Weights of a small GPT-style language model, trained from scratch on English Wikipedia: RMSNorm before each block, untied embeddings.
Each number is 500 + 50 x the weight over the matrix's rms, rounded and kept within 0 to 999. Layers, rows and columns count from 0. Numbers have three digits each.

# layer 5 attention query, 64x64, rms 0.166, rows 51-63, columns 0-63
530501491575492469536485556546506441476478481452606527504484505463497453527501546525504455478567526518482484515525509408474510536444454524452486498480495441507467520508496471543485492487482542
501560470455459440413516450568547538510450590555522455424581627467602538443531540516585526464511537458487576488396578516529446448385541532473458578545533420469533528434575434469470460430425505
526476541476551587528466484403513519494553445418432488540511416496430527454510483488520531541478432515523500503529448552552537536538540441561505469532432514487465442531453611469521527591591483
441588555524456506426527487485486450533430509518543452484537501503627531477530512519493509526497521493498518521410545489486408530431537512471482530596555434493513502521564432486441492401494479
523498515469548520543469477432521520456596440469422508559529445488426578439498464478498493545445430483571513496508457530546552543502549430551502493498434544478505432502466518458521567621549499
562460414482452428553529460518416525483539486446497475505514448458511503568473509502537535452519445490521463510554535510501547533527554432536545441436478560530468564550470484525569477557489527
556453474500541537521431499465443489467581460461472562557465470531403465475463423459448484569507461569583480475585458494510556536534476513591542468397467557450443457526441558484467562564572489
499538457529487521479507473464490504479456494582530487478477498502532455503502476503477506485511512564474488522487481453460456539484441531492456530489481513462543522485542526440431489479473488
513519548522558527615469520433511469439619363491505529515384519503437413422574449424390402550495436484564539534554401458602540543522448484506424479425416572486466398456412556382480581600544530
454458479532494465531485528497388464561437515492479441533525460573505530489450508493495612542461477558510558495424504494505522482440463510542544522541428468463482502582534508509504491442493513
500504436499498471500492528533484542527489583535461441454508448541509460539420525492505504473542501442473450422528563438456545503589511481481570494472575498491515589537574507594477514489510522
515489529491505517507375568503441601522516573459483404502470419589510530547433611547512572458460479499525491460498449518499575462504512466534564564470512466536508579492565541545520484455488526
509579436478489448489512439556532554430465486497467428436575517538533563530467534478497483472502410507462514440489528495471584465527585412523459528527512574543467563513537507478484508517535456